From a checkpoint of a small transformer trained on Wikipedia: 15 layers.
Each number is 500 + 50 x the weight over its row's rms, rounded and kept within 0 to 999. Layers, rows and columns count from 0. Numbers have three digits each. The size before them is the row's rms in percent of the matrix's.

# gate: layer 9 MLP gate, 448x160, rms 0.0801, rows 4-32, columns 0-159
# up: layer 9 MLP up, 448x160, rms 0.0745, rows 4-31, columns 0-159
# down: layer 9 MLP down (transposed), 448x160, rms 0.0774, rows 4-31, columns 0-159
gate4 092:556509439490502520383560564418522501551479488550511508570492501497525493493506576513497409577465441576469483496496468482568482453426496505431490495498381505600546449493556523461460540547493502498510593567476414436447510469488447522487556581457491547583461508476526573509504433528464492498492465445526446465453402554501499539552420543591587524466551547526467628476484581533582510450519458627578565480490448417484541461521459545451526459587527569564501524472437503572578589433451499
up4 108:583458450422519501545593483467521490502430506433579555506382481530464487599527501461543454591551507453506498452477470528490581471441491569432500527477424496509560514489519443553533507535472435491569633489549513434437546546546459474470503514454435493594393514465554463589544466488506469521486347558507399470474456415517582493486475486495499560560549577494520519433445621447569550451415446482518503479463427550431615466510568534477523503476512507417463497524534475523485530497506527
down4 104:498544498462514465512547438483512472553477486465400487511482498545421513545490520436468466566525461461548410484412535514532541546466485469550490548487541504493536545525486475584541515474643469517484602425531553573386549540452503555478471594507384446593456470506514552502447521609457494454425529556480379541505447464509531463428561526477535381469570499417463562461474563522501440550451479570566477548553527525546547497425514582495457470409535531450468573519515541495496498460636508
gate5 103:485506505571464522576538465511544460586475515577549419459610563586431537562501446544568586426556541532465471434475474516469467603500526540582502483515580346504514494492477539484500470519410504524445501478494535529490441498519521528498516441492464579497556531459496527492448498418493525565454523499514571552403518564476538562526517516507555423549568475484427503458588490545475348427478486407455479496431548503508513495534567423489538405349414518477500503503514510565555529489444480
up5 102:560474594581468460572497512499483491414521612489515424526582560531450507573589520512530504444525611578491451477515593577429375424525541505379433465480576607472558489540552473509509515474469481461442539515425510563497461442488360498561572528446449465439468463522442590507509492440502525473465468539476473610476553545559456512539496555451527481476411497454499466542550505485472578426521519526506476403535521509517501512528491457494548495484444588441519535498445516480407448534483528
down5 104:482433547481507545555483516569534517494471470465422567475471496454420513570412507492584446528589553475500426564506568534453585441513525492469454428489490503520602547485403395450453565535482485502459538569458498465621524492491352477516506522470467465398499430495493453592534517489441547492567539518419413480431444524556494489538589546539498572566495512463545403406549576456568492506514493501514567505542576453449491459445529444526576497514499621455462468489494528492566469510455547
gate6 107:467410549499442527522487394460603515641462415470446480485571486482492465451450509478482551522574584481537510435521483430430452508447463517574522611593625504534411468504559515544507513478592417508560551485414504532592517597500497555504473456531571501541495493471499471581508540531511455494473491467631449483474541438506523592492529431476461530514443461456433531535557461631588462501513487474462531517511450535426522518469465483483464546513472495535599399488488506464476470493426497
up6 109:510443549556548466476477538509531388477500579518442473467522506433422461386532465475496447426602534457447504481477432429474581520582495652552575558404553503492447588487547437429502544512416464519566491492527452456505543437451540481514549529478448488454443483536496480502499441493523542433444505527572388490555494491427583514496474453520536560524481502567564481568498436426563494553514488525521534443558584471439509524437535519519546584395508424432545447490425514447551578479512485
down6 100:525418466549553482460479489457566496408470544446551501474473457411500416454434465547477459462541546443556477511469590541513528551498463513540477450515404476569412519491439505490572512472496463510440449484526466471515459397589540390520605594522518518394468452552496530432510477525441558539627552497516473533457506529492525497425430573469560524538529341469546462506521427525460564489482434472593551537493514532469470470461545505515410562527558425537479542492426422591510550451506484
gate7 105:530378497533517486480570484495490432546488469598528449486525416505519457539613519489458393471494498541520519463436462498496550513475409490385470489463525469606535532464589492427455443488627655410475570436502518568548543561494523506508463496495410508507491558451545374480488469551524450516450425467560481450526511473452479429511499477471574459514534475442489531484493525551544470537602514524463521585510513540533503466508551483504550438509408486426583502557537562585435497445488410
up7 111:513491475574500453428489598541462537564364489472588533585506441545441555437451504485576545513482519475479486470541491544503594456461554469538510448450485447537505502514570480558574489485477560579591462500481478472522447470463504412480496489582409545473441452561390562470479501433424598546527513469508546594436488504442461475571453558556490490460520528418477467496531531521492591461491479443496466387468472547491474575612436548504508595387450418511478460472520433516520510520555570
down7 112:533421504521539569482456537464428435508444541474564601498477499492542598416509443427562502556530504373500527482548461482520550580541498525479461528515507546533491398533541583523447507521467429456571559517519516553521489565481459487453583481526442515494424507509628503462484474329514596494411505502426577575492440528496454551504547547511465561505558547453446500468459381486437497509500550493591471467482600506443521448541429424557543553472528492522494406496416468530524472499533479
gate8 106:488496466521569484588490547392589567494483499546490519529514520463450501545538554525495507547509439414537454551473524558470547498514554423473348485461494487474458561486441640411493564491514496558554532445422542424531517439494476480502603497516486533449389491500387516515549479603457441615469536450510562501570542373480506435469515553490499507539565515551507541564531541539445461550527555465497500444453360436522448454522475566435472552471505484535526492522442479490525532508464406
up8 106:472459507486519381427591508561423502517447555534487502533531488453455507469493564536557482535476600489491406504608552424546590505581460477532486432575450469461557513507474430526568511425551502470425488489507503531473558491505539481425426531461544539571504579469410429542554464579559421438479450495477474436478493496535470430468588428477503489537446569434489410475528493517528495466549426531509495509554484373543598557492519488505467552474451483421566562506610571518580574506518557
down8 101:544562540489451538538504413533613524497431644538479476479379620501523598479477560474582479485548524438446503575550490459515560549580481463500462464494522449451558510504492570501544486517520453450527457594538487473468504439554496497542530434514511634495435497513476476494476476489450522518481473493481531424484485479529563502476429536508513533464513534457544506492474539506510423533473582402417509571453465424524575612411422558569540515521523501481554541392493531586371570520457531
gate9 100:485596446598579488472573489486512484514489467477479521550510492569446513524511633450513536532459456434504452419448441485520468593463605421481421507560496524483460409464490478381474543549519430481475471479451434518477496536537551385561573479540484466504471570496456549467521552547536503483419424478520436489486509526587532399495478517487475405519491450499510443522567575434604477512378562567522485471469461482528494489538562527513624486527543600448472541499479518390451455454468529
up9 100:511442511502452503438512500541488488480487546420559396436417456406492542574443367580476452529544469536563498533507544519531481411494497486521524478533551532543573540454475547586506399398447522474513425456465506547592495544506442485438481566489465565589498507448555528510519490397522411400545554438458498494409493524410490539502506464587513420522490477496517433439541439577506518493557532457502502475522561587533597496455393410535514578487458401498534503468490475554480519450522557
down9 107:466444484479441545510431379470503502564432485518537474529460509460419409410511484471424475563512419522518431373420457447586412478469515581480426445378531499558515508480572511529566525527521555520529492562440472556518530481495534480421450576519545513560333462532487522522497516522473424450470500499477500535478407452509521392464457532562440443457476451467463572472492488579452424509458432507518434545569534462457524463437592496479448518412467547490495526490542528528475481413525476
gate10 097:508404491611439566488532427475505450512472476499506431544501431478409508486503523504627357486464569512494494475538558439541505500493577454471540445550415525464526473583490462492626545555575470482517554558450539535509505465458487541424539580528491450549508436534507526504460519510531552506580501493512543418537530513518484606492472405546515457512543436531512398622483576540542456484469418516458399496528412557552467464446566490518573483623462456490485503500494485473508578421446514
up10 094:466474498627583515628482511551537425520564465387480468448522488492505471549463447478492540430514533371514418550508473462457442570526540486408495516526360557475514589593475500485590474495483419471580581605503552503520433423453520557531487517505430467538500444559481556538461449514515408568534520477457480514513453537508450448538517487442538647554414486400534438538510513489512508466484514441488486548471490506550494485474435494498549498581522422462579536541486526513505517431507544
down10 101:450477462444542543428485551472544522527532464499454507571489437424479480553466452584447557663428515540556428449595452490488499472474528555486394457515546430474487524572545484524635564534459482459550456586529639570463485565501432541543447512527533438457454565515572411539552469523492521487466536515443497446585584514469517422483458482488475556503491506424547500455443520517422553562515432511584520471493551551510509498473484505489440504448465475445504548547432610518525546414560463
gate11 093:459606510439493527417509547560433534406408526432417510476480604478401475504499439573423469525540450492459412536494571603534533543441554509526479465468409522528489487452536488495545563496509575513538532565476569441398531541441586476576497472496543460466550525554465402436505548442430518482526463502554483452460480394547559464529561502570521505468499432451516497547479512570426506532504499557476512536454539492467467444407528438530555464512553498440572453409444551396538515546480422
up11 089:572515532555514574499515589491533570507493531582535399464542504424525474509457502513463481487539416483546537552494516534459577489445574503477400382459422540473465495462516497472611557437455501486518484486548541511436470539508535496468487528510572532485527460455468529402580481522410556466478498534396438520515516483455601540434520372471519490513468479439419514549480551579421529530432478453494509573477527569534484510506540412537672441540516488441464412534445575512385504489475510
down11 094:512474471628549533565469478521492499418496546599589599480452538536542532508591604510459590515478518469556547478495447403494444466551451557439474526574568538442486463489550523502466511561517406470475530595501494548474441517613530451530492483445459500486407523487501534499470518625546547478475641592587457484589449481505415454467430507502479564436530539462496547533531512466484549510570558510538452402459407561486579488495501495568483505518448529431516491490464535560559486524477462
gate12 095:475464565542530529545515470528517523518508448495570458528522497535425549549508487439491408491494536459540462426499560518518464566576483448461449542493490469478523495495396390603401482565565520470446581516505528516492477456401519461469512462453503502481493415482614569493537528463425510487479449575598414497451507535577418418557507542471584475581503449481491543411498573476498511437557531406563546444482543553536536433544481476597397442520476579553455509394566496583528439525534490
up12 105:395531490519491515506481457534577440505560474528534555595570539580501445492483597489522507437529436522505501540560576522554509483437461489498482575489489573537540543546440556559496483496516490480479396475417484423483552474537527508608497532502566564514478564517478618505477463552534489475466516472516483579424443669389557524542523566572419605487562476551510481530598421535458559511438508445517495480572468583525428559487491502463438467528550496604541514436493500588521458521471539
down12 108:526544457569502453514474434475546536517486414511500524571471583464529560561463532564551496569552583459479566495516574453470498558428496488535390482597422545583535583505481493529518553519518528477524501383433478422507475515449473547601525493566566452473500563455467514501575573592568523486504491470537483536458541517450593528590519434486507526565507523538584450550598495553475539493504469424482484617528512592554466489523504420578476504483602513501540498459545613590577470439491499
gate13 095:564507568477498444552475560420509569423558508525457426498450572502415549567438521495545480571469481487457507472527490405546495461404455490563508575509572532473514485544499464388501455493479435527415541458481516432635445547536567481446489474560519587514445524515440465456498521526452442598481419514582445534480480491453554498508572468518502421499501481451472437474505566546612459395454561562442577389497461514500471496565590578492524502574411533437477496517514573469468550485536477
up13 098:460477485545510502475462492566564532518553422392469526500402469423502462516456553485603467520609507486486532573531462515546483582495558393500500581402412401455517544595417541505503435538544467485546533385495474491540539460459426523465511367458551426674484545546489524493519574508503505519512452407435508470560509535562499513423476539570464603495496402492497504462532489515589547483466559448458497547523524521474510477512526519503548442432555497541584512510491448500514483482545505
down13 093:510522480479441531445445580500556492512525487512548559519585511566474500483508523545437524564513547504486569514510496450523446476454475474534479646531513576528492565499395466537585492495445471563480502429513482518435505592445480490547460471490535442540476429468531549521520408468482420488511515567512493517447503476531539426524478517455395556525514540479621474628491410531555423362484389574566470454505546403513584506515468463541474621521525540645473491539474528419502485493462510
gate14 098:461530585524529491428509488525525395492490614529468511470486443562469518441442436474517455547486503460457566447586525436500448452491588494514522527514589600487413517474572429603535555614515505514568459492553430570471450517513479576469511513505484532513448503463475463432499454570578543519442529447498418415514415558550467518479409519566507562477429445536448518474445424454526453524435424501453565537441463487575476428527531468562422567478519426516548429486499376521549549496499552
up14 108:482515579502462447497500552519451501446454478524456537564403525508491505559421576520494440374515475610531478558456448450507481468405411574538509460427429462492549492519431531495410533498420473570441535520416441418529497586444449584488471473529510586560555484479496470514467477475463542479433537465573495564554503499460492460578488457660499456431435584536420506514474545558446578533548548498499509528475521449548431522472497484443470464601492585519404513459537544514497467439442470
down14 112:506470441440467477457545438561410509523519516514561494427637504544469523514524529504573493478519542479532576523474548483398481587543476474496609511558508449437424571503479556500532546494558517534453536439495489524522515531464517437519465357503462508528524543433558616515482584511480523506557581488529542439571534522532563447447573421478461538438540637377542531489444503517584489439487558493481586504460493429447525530386400528456533506513450476525513455442534478496573572441488494
gate15 106:496538447462474576420443448499457469488521480469578502487482498531420462469434470541508486471473452486539583581523514525527386484504472484456506518453469450483478426422443447451534581570474529445485479434490494494476515531484431629497566434522533547498549506503671484534484421600538506573395464511439565466460459539439496588512462457489503472478478509427503570518466449497533531537533547410444523453456505556564533478491536504435474425475475495415472537472501667393503474442594559
up15 111:523457490605573552413495464493546629519481444529347571483566498496475529496427563554480444465495413567581509553498458459532472488447565544440507483521484598577534560414477472470514490493460507492458464542434555526505455496532498516486536403545474503555499558516502501464450473486518536446604440435599527465435582499437544490565476483497537540517510438529467528481491583488529537591529545483435425557471386467449498455503474540527545467460542486618441570512490456487633494484444567
down15 095:483619507485465505505453528504430552470449520442505516569511427575555650548462519548453452508480519544544589496506538545479480457436521566477465404514489460556461559473499483506549553488465463458552463558408449492470501563510529407526561432548434497439462412460506540478550501502473491600473581477485499500501403621561460604477423509543549489518515548521470574382615536432495571487483547539408558490513521528571413504432557442548538561522451522535473508545514498457490491428524570
gate16 099:485470508499467493500567474386489523502596465528464510554440486486464504491545442542458533532432484490487505477508440514519437550549577512483403447494529547536517571541471538421564481495524473565535460582445576545465519524538496478527618460557563518620501449484507503489415487566419588485484523454552496467550534609449551518497604437447485474490510482527594497527557464530529494400605460542439618505462394451497553516496546500528394421385449492459505538477575469613444539510479505
up16 103:463578540513531485529574510472430525534445525598572590544534524514482528576453463610519553415490485500581370554463489532466399496442496494485550422385500527526487541450443470523485562428461503473535540443519481549463446480473402477473423486458521503495492442520486494520570513438518472562485595560491412538527499565429468459410457555497398508550412531487491483544515418501484512494588450389509486413516567483535385428393426450481466526501541531524560502539515534549494463529489459
down16 100:521482502431511487489442463478599460504563549479489484473627470616412406487475581513559524460542471420440461468492507461410422526517570470497527480559483539548614399508575567455510494546524610433464557473530542501463461478520504452429477481490575527478495528441460505432458430460476424530482423497449657481487590452586538548543537543474445535541535478538502462536407448520466476555526454520566490552461571453551461569532504525505532486526458503464540475506586450396544574485493510
gate17 096:500502496524542480428371465430555479560425438598497586479592489514574515515479610545553539555563484498549491487459531494456590489468448558533493549523564590494483544537571492423404462486506472458501470516454617434478441560474480397508558514622439596492514515492448526604526451435511491450424462553516488533469490448497472461474567493470550517443446534404523431478478537478429405468469489534418467457506498447458472528473430578472486488539491534493556476488430439463386487510544459
up17 099:467494447486550532490422472477529352518498485542610481428459521537563554477561480526529532556430550596576518516440525471426497539539425506423438435457612628599442438459427461500584549499531463413573539522523578550521457478505567553441527486491596450403513507483477582588480519519478590504561518424521524501540519453531455498516454540513458468464470535581422524560481422438460491497501564565440486487505480500495381544440461525494491528505538527544531498543528569503494566513519449
down17 100:570491501556459418543469495457518409558536486503574491500545459641513583473468504507484532452468427624579514431447539471410534483509570461566497528482526515478517453499433464554479541389586451469468512599542509430497499404467515562435546544399444495435449520468485504543506618427505451459433468470525492556429531446440453477517389487448460469487553553523573518495511466544580555504496440500547499532520413521608475450492465537496442464470541531514427435437559514487576497527546554
gate18 097:574560424565527447498516515399548491483596474511526527400476427479506490555441510548391479511554465432423487511507468582513591477574507430502486486539545472514529513416507515429416449514566498497411519572575513443516515509473425393481516484476452500558526473575436478542510538549454474469522612540488410497464524397467493511537541515456493531502560561444514543525445547485569564576514482504508469470513448457537457409546547504449475494429508408476590379475517478447485498518593364
up18 104:538492424540419587436471452567488480463469550503424526494524549568515562495566542507587539470537550461419396499459540510436537503394561451570569438603516515581579407576481546528579466474522653461451359500437475495443503503498459515488571548483502479510486482465459596501498494474477586498539428583497568532408543566522475523465506504467448511506497490414503480505580431535430459594480487525571462422465574544523523471539475481495546501446504506470588518472509483460459526454467472
down18 098:431565469590533477459518487548499574451464602465520471427458517599635520476533535493447515430451399522558447540564470446446485487505462539457472459559532523489499538499568557576543505475509489492493530502517554598431456488573467545432506384585549563593495432381560497480546483488480455591453522562437513496478511465511455529438496511413422484533452577516473510539485575477497521460493536563450549538447419560528579494486503511415453531458553493528532476446465542529505399594399480
gate19 104:585501493443464495473590479620437560462579541470447479480536522617513444508566538600603551540641499567466527474446528532525509532533580587505451577496508474502530534486494509565471513424501438475483504472533472479522465516476497459543590484470482576421551434532469489444417498445387420450405416379482504567542500498577461506522558460524504451498521532538494515446475454464462562474569543475529472547455480535528511496542502459451541503513506484393636544547469542468530492535475402
up19 099:553472399477501411419565553543456485523557501505596564434481477557594473449450489491489489395497480462495533522477471547533497509531453542477601550474567518382535481559531447492510525514397486647515524501520581494408500500571551448563527498514541602456476529558512461482563476456562562509509480456459452543539484375502505448399452449591599510464457451506531520438472559523531485476511558546438440498543480572456537483530465449441440500427562570500503452485496506396480395484506505
down19 098:494489477538511488485578430570543557464562422475341490587603503555486496572538492423578483593486513542433495492488574540514471545457545626647589529522521556514553490451517531577474462489526617465535490445524403453518601419442476583458539559503514508449542480538542569499439485450519426475526515495568511516497432612489481566521504453487515460536499571481527428497543468517487453499542523496481476529496476448489562602510481577472497444432509513519520469507523517585524524567593483
gate20 092:434446406530550583397594394433468552513565515530556501564475514504530476595568468517540429515584609470520436529465385506397479435522466535511486476505523509441496529561429536476582500481569572496488525441476445509505487564561531479510447472512413464511493456450456485532523548505490374471504444568463499496453439453487496461557568464473400506474542486457535525463451590493440550505466488501371558579446497513448457532415427496508538467488501474530435456517486493503575492429433601
up20 103:525525525481456588545471470460421427589476557489472487525492484547578424538474524411551435490483546489439457537503485508504519493544462475414503407437552540503487593457451545497507506493508414484447492499430553603459592580512461575497523472572499572543482513502529460448483452528490456509428518589553487533518454466526467457544492382435523514391533578474429627453485646550533518406554485508467453416516461517504446460467515620579434465485500506514409543557435518502440508489461517
down20 097:537497463395503508497479407490602512582493590527447518481499585547536519544520438490523526466465570484498479533513389468454531467504531471543650517539490497594502462491428499518401489554450476414583590547413485593415528476470451558542424541551546472467473518487569495456526470473437502438556494439601507472545445471456451483539508531525456490470404485455546491505510460551414541488458483576511564614549443495454542609457531524420448553490433457439485530533493502441450456575503453
gate21 101:510521545445458415472381514521447499540499480499458494390546411545558477592591432548339437506469510482486576447470525451491599525545549496505499539558453507535590531508394508435425534542464551620555493553536510456522449519509456490470528568534512421425543489427504469423597518545543504427491453541514519506521533529466531550458445482584512496464460558529585513538509464476475499582421519480457492474472560497473494430491511461419472534491399375523482422483518499462507563480584499
up21 098:563515494557468518535496480515512563408474395498483463451613470542592497492532559514418537515539508517478483522579547450472515492432548536436531515533474560502547484505512529612491479409654605497488625474504414446502566527509499470510511647540433506543522482493524536501500498412478432507475549460514533556491492562457474361451435460415427497527473578536495521510580486505473552641496560559430439554544546547511501499592487444452476547505511447508523471524567463508525487530540485
down21 097:486498560504435438443511476540484571416480498490417486459563441508531457568536579536380507450489499551499504451431497462483520484529571420557584544476507461522560496531492487579488550532474519518497533572575564437471450523493549464457484531515562439426338585479573593470507483484593490542431560522545603543502506530519497428460520460476486468479462484547575553599515542518547577518487533527511492503589580426525541466583552453416490438525552389545474416520478509420492522526477401
gate22 096:424573467524523617487452352561481591501580485487543500416505622497460391479536509561576557560524520482545498509381506450445563611411549486446558417501501487589504532441455583484539498436537449474463486539504509462491483435488453462403573477514462542475410564541498575492576440519474513511545409527481506527545495467531489476523480542527492568559477632499531476479526429469573526541544509545468523488474524510539459477596514498479507468468524479472432473572520488517589415544510513
up22 108:566445457529458627457502488529473454542406433485559554460422490459486516501541545606450488474565445562407540456498496518496552540509496463514499623473436607487524512471533504500529452506546548408503556529511548513494526563546515422504569430478433520505426488440464495565420498587521525493617554468554489497514548443454465463576459506592483474545469462533547509532452474478515562501537621503517477537492489442459507315461490516511523438469530493463506499520384583453520444581440559
down22 099:500575515418499453467509468526511543446619561445491518542539466546510483528492489598537523524449528483587543500486489498457511535436567546509456379509535446511519574490526553542488468501406525557565438516430474459503497466498509573447503555583466505428547472431499553442582500526526439581381501614447413463560506552522507529465462491495555543436581514528461565408473450477485524505488469469437505474503509582560437596512462431489462576521353499514496429467492432391421485547584509
gate23 102:435471479428472492485494507547464507530482602470641457408492511509501415568496527518344412504554458479547506506460488524462546445526514496511484476432573530501602528583547559564484411577417391515543473539467474437514438483494371568521550529503589585559547546559444433440555492459513432516470532494470613518481472509570505428530556489505419520556438468570436500482490468466509501502491503578529519487432478598569528444457576457543429504550494491505525447493517544530535447518486514
up23 114:541504364512481355439518463411493500512419516593543616495448490496503532477510464540547470479479484537547437562480475494430379505500446455473458559476484523547445503504534526471535555524527496476558556584545496565491487477418415459377461434444472531484421485513494440531487564449511517525519420504476491563484487553588530507537544464499393553527509522541433490569448658427496527497549480487440465439542529482510542501463446500505495512457530567417527480449588479497417627497558484
down23 117:607442531370480437462498481593472467474528514479482593444486502506578447560586424497510475443488399399534471491501413479477501533540539515419494464527475570494536485506478495478453438556484430495495557598459476527507440453462494467439504501478545608427438552481572465566561465446472442447503461501545601462525477545451503537479465593548470524456424390477517526516519461456446429537580454519433530547505514540611522609581559493542442489524501498516455466491436554515404535588496531
gate24 095:541500503607518561512442549517478580500566453458504568493485524522492564508423589462525446492528534498494477566409503549526429435512540501490528588425416510444502405530445498527481496511467433474591504433430454499446515448400511536544528433577469532507520596433513495505477560531502479485484465517483469485558505573560414574510495566461487541490416561518400472573588532577520545530547461488403574536540611504422578466534509476543557529527443492444510545415414534568592420460461458
up24 089:497483532594487420575518520495447468525497570496510542517548559465478526539497500488488536447541429499472487491544478398467483504491576573544485449466475613487457423551444544574430507483483521445484500438430473428481542483559507514653622464620427410509516575426460516528490548584520451485481498494509471600470556518562461521523463554435489430480483458580432500569605485454505498432566390435417530534530539480432518483455495479448506555566485442467514484492528531614540411480473465
down24 107:500481527454515423468565474518507587459538471573543510459464493490514464541443422546466572568512487526486449515542542487540461530485481419467449440579476425536558438487442520486437499440587456572488585458500492487472540566541521546442402514353625527455461530354416531492444392501468520495535529545454438549472431471479498497424471440533487484480561501488569470520462458487447460477492440626588488576548471455529447512470493523514548405488628547516504483556532575515448556492535464
gate25 096:441554562577532456529527482420587619471455483528525582526580536565560508471434605480440440509524484408534536428514562445485519545403506525580440495531529554491441462552454548592502466366544457527491510528401537488560477473547557544491534527527471567449551478512499532551465462474464464456505551532525489463510473461491460535472470512415473533568509533478514561318566477462409537354521521502473472520394476491510438469501486553498486472510450430528489490499513480587576468477549540
up25 096:475432435456575502462413526490488527448490503447519534487500541516470457495569540543592493571443471478468514530521585473516526478499510541449550518589521463572579491509433368537563553560486516474487562446502495562450465482473446630398535471463589518526551537541578513517533512432479551464417535438542485489468578560512550473481519502555543484505416403491570520587515468530503470540545455467403497485639434539576533455581543465445493452452432544497475589519430500406496459428584476
down25 096:493495576627513504513572505422450513459337484486517514431557541548493506458473475443525505565514581501458534426568506492470484505530480436557538502496493506507466415523481483530484476489494538576469482494441524498551519521537489447565529526558527596377479479443469561493470420462491510521484420503499469521521568549580524565582497513428490550474467565520426408473551465381429552456535521383444458507501382477505431413462533550573471524493534476545501452502528566634541586588523496
gate26 097:528501530588513455511561453497487452446476474564511454452511555454457563476452578508486557473522495425473465525423521467494489450430526493488489519518504478441498582466524589473476515472456511507584501538529550474508500442513557501459585523550562423545533451453472416398507483446457380428568477478492429563520475438567552466586423513467425428570443474502528479593539464369468415540506580458469410486512498495497544454399536488512437438506438515449522498627581495411567460463573418
up26 100:545479497573457539420493464430560435552508481484496495513526450588491506535485477526431494446581479528583462486569454461583553367487433458505499509450372516425542493532396459439482412521534471555507439515564573459471451445521508492449536503541566556449460513494466533496527400485524456471481554587499463502483559548501520502572530489559555513443485491482467589418498442485516551499517519565571457593556439638463497509451542421550483471523597493475443463405573466500526465593575430
down26 100:456487529538530503467539475576559448517474498540606575474458403572509470490504516494447599352449539527618491471508489498579519500453531481494540518523554350551496461468489483503413395606504523484511510491484535491565537600484550509468437487555446522447461539577502503550522546507591527521474604545491527492507558450461528394541493579553464492591508451448562586525567551532577555524503477516526508560477451441465541587499487527496526473469494402426405489523554484554524487560564473
gate27 110:548502515560418478509520467513439427508501484570395547523528514431485493550570527507455414505547499452467567462490485446544433454431580424479425513510481520534456480462444579459471579481565539484563447550470554516508603467510484609488577521476498464616519443601586396542488528474495461451438410440479545471531436553512453471475504498480532376483459543476571553479481522441544555538466496501531508494458444560422476412480512405522490474462541516552554454504532510605398563415556446
up27 107:469512366503472480479490439485459458547463556534614493501499600534568559447471481460491476484554474541466535536470526482493456478601451482542438460572484415488446524474436503544535435493513469452544425610545476517446453502489520502434437486571452494635473470461481533420506461369629496493457578501575534440470544524389491571525469552531513583517561409523453487463470525549553573465468575550509539484485476493501477550462431527491466521483531541478509460456503477435352489480392512
down27 099:497560576540481487469443405584490502442532486574500567464493470471454465418474441525534518479510569491501540515606508535486419559474503503560424431514512416581465595530563494499452544557536529400508529503639407428471470414549444459551545556513555458466481534445489563492514468481418498468440527530589498465523552479453520526540597544462450553551496463487540540449489419479532508626512563450479498600552585533538471447530619577472522472412434454468487440537487446515497485501495554
gate28 106:507443536512448590484542562601481469393511493475472472608475446399522498522571529541557585494527498490452514463523472602516445558456478505425590422564561537531501594544493492463529434536460521457483493545494426452389527502538514514467473465561485501592486531626479522433457552536492511502545450400512553484612479448506493427542535560518548548515537511568486458471410617479539491536510526468487494469535421497465585528504511535409470474463505479496509460369463500620479524448463570
up28 106:462431539424500527509462595576519423525492502518405573519498549465406458532520539492528536564496478519425512607403496543497463544452564462499542458456535531567473555544528529546507554459496509454511588435541463456464455460510585488565451466417492505550458536478469462499473593509500599632515555412569501423488473449469475552472467521445602587461531452514487506562516503537450423478533566467433571436504549445532494529516578529375573461579578459553529561473503482577568531543506491
down28 105:528471467542515566474502599498520537458490563438460473487392516423497458484434559493592431517458508540555611530500440487589453500451499433485540375521524532521502469395536531522501463467533467482561473589509511517449481540445466501575446495506435587588455463492476533480441563553475496505447583470503527617432550513454557579391481531498519554480493554534491432473439492619452535415511508503498465488456521473528549588489469502478542553505536549618582548448358479555473494570519501
gate29 102:477533504556467504497547596479684520524436554507396450500579482466546523463525508507465539554502564520577591583528558495445531583526517504490490531576500487476519446446535465519466533505519535389458610442460512545435472531439503549503548454532461483615564517535471546605451533569561441478456508437526434547502481487494489394598529468498472484533549514474537498649525523491428414435453492461395511495527472477540539538479498436569519499429544504450525523480539495576589539494516456
up29 108:442469449437453454479548457476463468578525448539554476523618507521581441498445459529576560543603502467551598566529543560491463576417559580557605392430445524531477461577599455530485539428474496489477472489534516409537469490466489579509481467484562555481546443469640508487474456421436574538509555486409551471442500436487531416508582529455521454497446554477491523479539509501455542442480442570520507547532514564508435504542478513403471519474492496500549509590574481505564507549574496
down29 101:551598547537559556488413499410476551532544520443561493410479493512533404458493506414523580452538516451509513472645402496486581524470497586518543484521518444466449484518618556464474452558481526556528527515447511467455533447530479508527421551452422508444396478499553430438534479529532488525578439470574571446449518501465536471536455492451519494565432490349439557409506448479541487511478467507468512485552545467463475489462490489544504390514420541480574616534515468517564586526532495
gate30 094:472441445512488491561395474491485456446540465507540514578482496514467545401470488409430416461539514489502438457424471465434532501503479441439391520521432556461456536502483515497533539399533599469498501441418424532482450609554490572550516508467478486422433614531518425427528470469422508528406466563588523504476416437416439474549471527441541570490528477527520496450584488558526456520642533556437517482482503552490533544570445514577508462469489488528563436474449490593485511467469555
up30 097:588393432428582424515478557468459526514477481481515463502565569501514506591622442500522565528462541479535540506536543553516534505548527485462504491411482481571527563401529491593486487600549549588529452559475525510474597586417513473496448497467491427517452589503467574484541509547506510528526563513546457446436434578467495466507491439605489472532526395414460572458440414447524490537501525454526487539417522467438522483450478419424434431381482529536474447504583510481463540471494497
down30 093:530525486514464541499448629440521578438523547510508533542506524472484490540613582456541572507472439389482473516548379557539474461492473518569473589486494455495474555469514443389480538461517541572508497413476601499515522429449547468496473433592525544527437431532561536520498526418468563483594433583514459551577534456509544469490443475480457425566449488464461506502496588555512472493546543495555497481404451477473514443541425598446480580500473455538576563521454561534546434515453404
gate31 099:365467526584475452529515462426580560414532488547488536539490467549417562525434571535502596528517482509586496577436494490471490445553465538520462557425420512431528566440469500444520514448517419551514517526428491441519514521538455477441401460439545435510591404484548447568509383415502508589433510525432501495456490423527460492625490544527471535564531471481589504479428509451536510439438531530486503537579476527415516460470466510521575525465470544464478534469485552467501448400499428
up31 099:468580494502520438572543435586461444496480403493511540550500526472478505485451530441578591521426530406446526546621458614468575516455532456556537442403444493446457548401473450539577501420523465455594513421542418498537529575544571527475574528590512496543481511438527515448604553492610451491397464508547421440454513529509482438483522561489516589477562504493497498512497483452524532566550498537450483497525513485478394527509471584464549443478478554492512459510426475475438478443529534
down31 103:432508486507466590607552518477444392389429571586564483577468466482475531519480547502477522551573589544584534521511480478563496449494444435489565537430511588522500491512464452494510542483493419587506453517492522591533500493541499508452482472480613446515607460433433420481412475435610491496518542470562576466481503466436529407485419483488528489497495473541390546490460474498437606547515526442578452516495542531519408548566502574554510530460521482580558404493479483554487492474502517
gate32 104:530481545533544536528516415492481466522526505543547454437500466508536534535478550531518516521501392408495499471472579563478557533498574487509599508541502539536540569551533478572499478504472433473480350558478445527570560480460458574476496500523484509474407494441436469468450473658419472578584463464503568495520545488551493419523489434512477456459565493511459629536502573536376505486450489547466506374533430452542554558531476441440563491424499489524574600499555527548527428474438464